Each number is 128 + 32 x the weight over its row's rms, rounded and kept within 0 to 255. Layers, rows and columns count from 0. Numbers have three digits each. The size before them is the row's rms in percent of the matrix's.

# layer 4 MLP gate, 512x256, rms 0.177, rows 177-180, columns 0-255
091:146156086169127160101131142155222123129141068110090110130115094113081130171133106077141105147142110172081112133095120157111091161141115113049138107104146100141176159081173089096109116111138063138128158176134127107197085094136091116137145152081103182133098135153132103104095115128138164100117116131126106102107119178049093089161149176117101134155141202110120134132103183132051101104103163166173173119101151194122202106166160128160145093115074138121179137151132137125105141153164128111159086127108128143133082186162179154179107153117126209081138098143127123143143171101176149133080128139158129106138042070041146179138111119149128155120089094108134129116114063076116142097110129172113089170192133108150093119083171126084113109139143111119104174157141174134114162175157151
100:142136098072140120137141166144150128114129135143129133198082149076156116098083099106143147137113158118161075101126156103124128106116146146153099211155119128144109140084157122126116118163116158069163115103092144140114127081130053072096101134140185151148177162118109182125152123158127076178138125134089057187156095139142171100098110143126201115113110170135092030148119071162214190145110098158151149099146132144138154107129066120110143119184115129135079108129156163122147111098201123142135110143141134176090121156134124123159116173142074143133190120123122112170115198136098096130067153061144197125137140094122124084040078154140137107138115191093116088082144137087070154162147125107167159124045143143091128135083122151133161127128128076122096096091135131094153151134091183
103:116165145105131122198089137141152099125080144112128157148114113068135170136121090088136116165115099128152168127121086079185109132157114149171117099143081139133120166157095188094143170093166101123102136192131106164118175159117117164078143092109164142166180136163116137088134109151120081144109161132154146209122079115114169177171194137098119108113092142127135125120177192152231111110127142130146171120051063120098126081126138107127105115154109131137187114109121179133082065123128109192126134186122102092096094137096118038118129189116144125172109085089126063152103052142115162119164062092156134157094186131148095137113081122104136107087089146113158151142144096158134170136137148125093110121116107122075094118179180137183132147072092151153092126164066153177129115118125133
100:152101120115120127136169183149157139168138135108150152178153131115134091146063118118190091116178124125082113093126157151128126175096119074145096185113124095094150147130085135086118092089142141108110136123060099127139145129111129152106165097080129115147129115106096107094144117118173154072096173129099128128123112097123033129093154152146186141061142105119113132150113176093095104123150131077124173042158170100149182199181150128098135103142121154161113086146162122092112138112120160101097113140041122156133139146165172133152104142101075101134122100158114153111129139150078174151130165183147150058156188130118150115210134190101076120153183212135167126109066093151131106113163180117168053148137121086082111139039147105162135149146167158118115111210113136124127144140151111
# layer 4 MLP up, 512x256, rms 0.189, rows 177-180, columns 0-255
094:097123173159149112104125157133098193146117084116077171087084140145144119196114146173097129138098162117160221130156145091176089072090120147139074056128146155158150122116166136087177120127161061108124121162142090110193194097163118101129118150133149113138170072087111114145151090118192132110167153127079122134108113114115134104205123131140179097108107104146090191106146156174116089106142120114118110177099132093074177132113089062120102122148106161129164110146108130149104085131097105170123113064192155139111089138125151144099121128104038148122148104151181160093122116088088108126148122150121191125108088161121189119093128096090152198175097138110095082135113163112116134138110175129144110158080137163098145135155195183120122188133120154054154144134121095155078128140135188
100:135143069184124088161141110126073101124079109124067114150127137079125102103192132159151083121078143164128132142120088075087136162161093151109162075105165123184216176193152155139088130077144114141140140110157144113097111159100151219142129162138172112140124136136079043147118144059123140103145098120162132056102099141190092130094135160152137135140110104141160126161137154134126143131113139143136090131156118085077127142115180129142119114116152138145125096101083129198095073111061126131179173191152172095120101109125159140120116096125107089113081102189147093118165163087124127136175137144141127072108086159131115094149187078131135132110117062097105141153127134130131145137098148184164073170160150101140216165173119110170124088096116087116152205127100141090151075130177120
104:090140096091142108085106096155081161092167076108132196148079180119120140133168111153187155135129088178119136100145108182148108124064131185117102082143117171184134103112150090110050150143146140173152119120123110130109127134173143090088124105173136110072171119124160112155107151155177131110164116062121141090087145123133146152072121161144132117143067144164164156098119132080158153108156101098060157157130135147130103066118085124162100221085125131140041093100076092190084167203093164168162181107175158060139113091171108149155100161126081116173118082208089149090133157112116114126096173186106142118151136112099164139120135153105165130132135174136156147121114176125102115094087097133086153152166113140139177136120103104138136103113088100118151086133100097107171154164144143
103:134139147136108135101124101144118100114118158136096081163173130136124182192132132147151138120068135147138117132142111086127127101153172159162130171148067145160100130100116159205178196077122204167182168074103118115086117094187051074119142122097104123122177156162121099112074094117147048147076100170193125156177148114199156163085168149142126138102175092117129096139132180131116089106093179119111121133151090121168127113097123128133120145130151071108123169174095108125170127070112147103081075078101171135112137151169065134127103093151160113124108064166120111166150112137107143116125147112165137129192116166158080077148176063165157189131126146085088107144120157116091108139129101115118110143079139112159148100118123195093117113125112154160055107100091166086160162106094175
# layer 4 MLP down (transposed), 512x256, rms 0.125, rows 177-179, columns 0-255
097:157090138141152100123192124100163165146138102097166147120100162118119122181110097105157184171117093078115115183132061175170103079127112223156114112164075114124141081167229109073146155158159163109069154111093115145110117163161123092149150105105122123102075157118154164187123119108122119096144114141114153156085082095174115104106159102134157067193107108146148177122143124117157137087129109158171105173142140130151137120087154149133165071128109101118116100154112128101045095134126100142136160182111087139173145131190097145113123183146141176123088124139118126111138184151148098114141071110108115151166156118162054137090121107115061098132097125112181168063154154105144189161084186090125161088127058114133108159116060167068136142119134166152113119105128074131118097158133115
097:114122235107113138193123110092181120108151162100156117109154112179142141100142164130106078066121160171156161131155152093079137126108085192148165127157122105191109116090191145105173068142135120123101084155127102156139111146174136138158212140155088093108121183116118093120079103132115140072153147109106101136164171097102175140166128198130129127146098105130160152135105127094054129122120104173166097156103121035091085168151071116152106107128110176128117151155100138117142094088093118058170172212073138139161155132095158121084139071056128071108165130105107115184145100151062119179086154143161134140162128119155149120149177137110102093115089153162115184138079116152100122149102113141064080118125110158136141129120155158128141132148106061113122139170150095145158115115135127
099:153086153199138084146130098125074043134146126165164159131147069154153116096167107205060116128080132079083084137109130128102134138108147085079102100136119072118072125150113096145140090172119131135134112117105160106179131047092119177108089143132155170156105108116133123153155128128084136169126109138161128077193106104128121139086152123113124114117111101114087114099091117068154136166131179126194137183121152101134175166057134128142126109086114167180151158162196126087149120175132084123142111095070153182153157123121140148077142106068136168125116048122153155118090136137212138170129088126119116165093167099164120127178119109111115144098150115103122107150161119157143152061140108140125160125159200140108198135071148155125193121123097167138136189150072175114148168093146115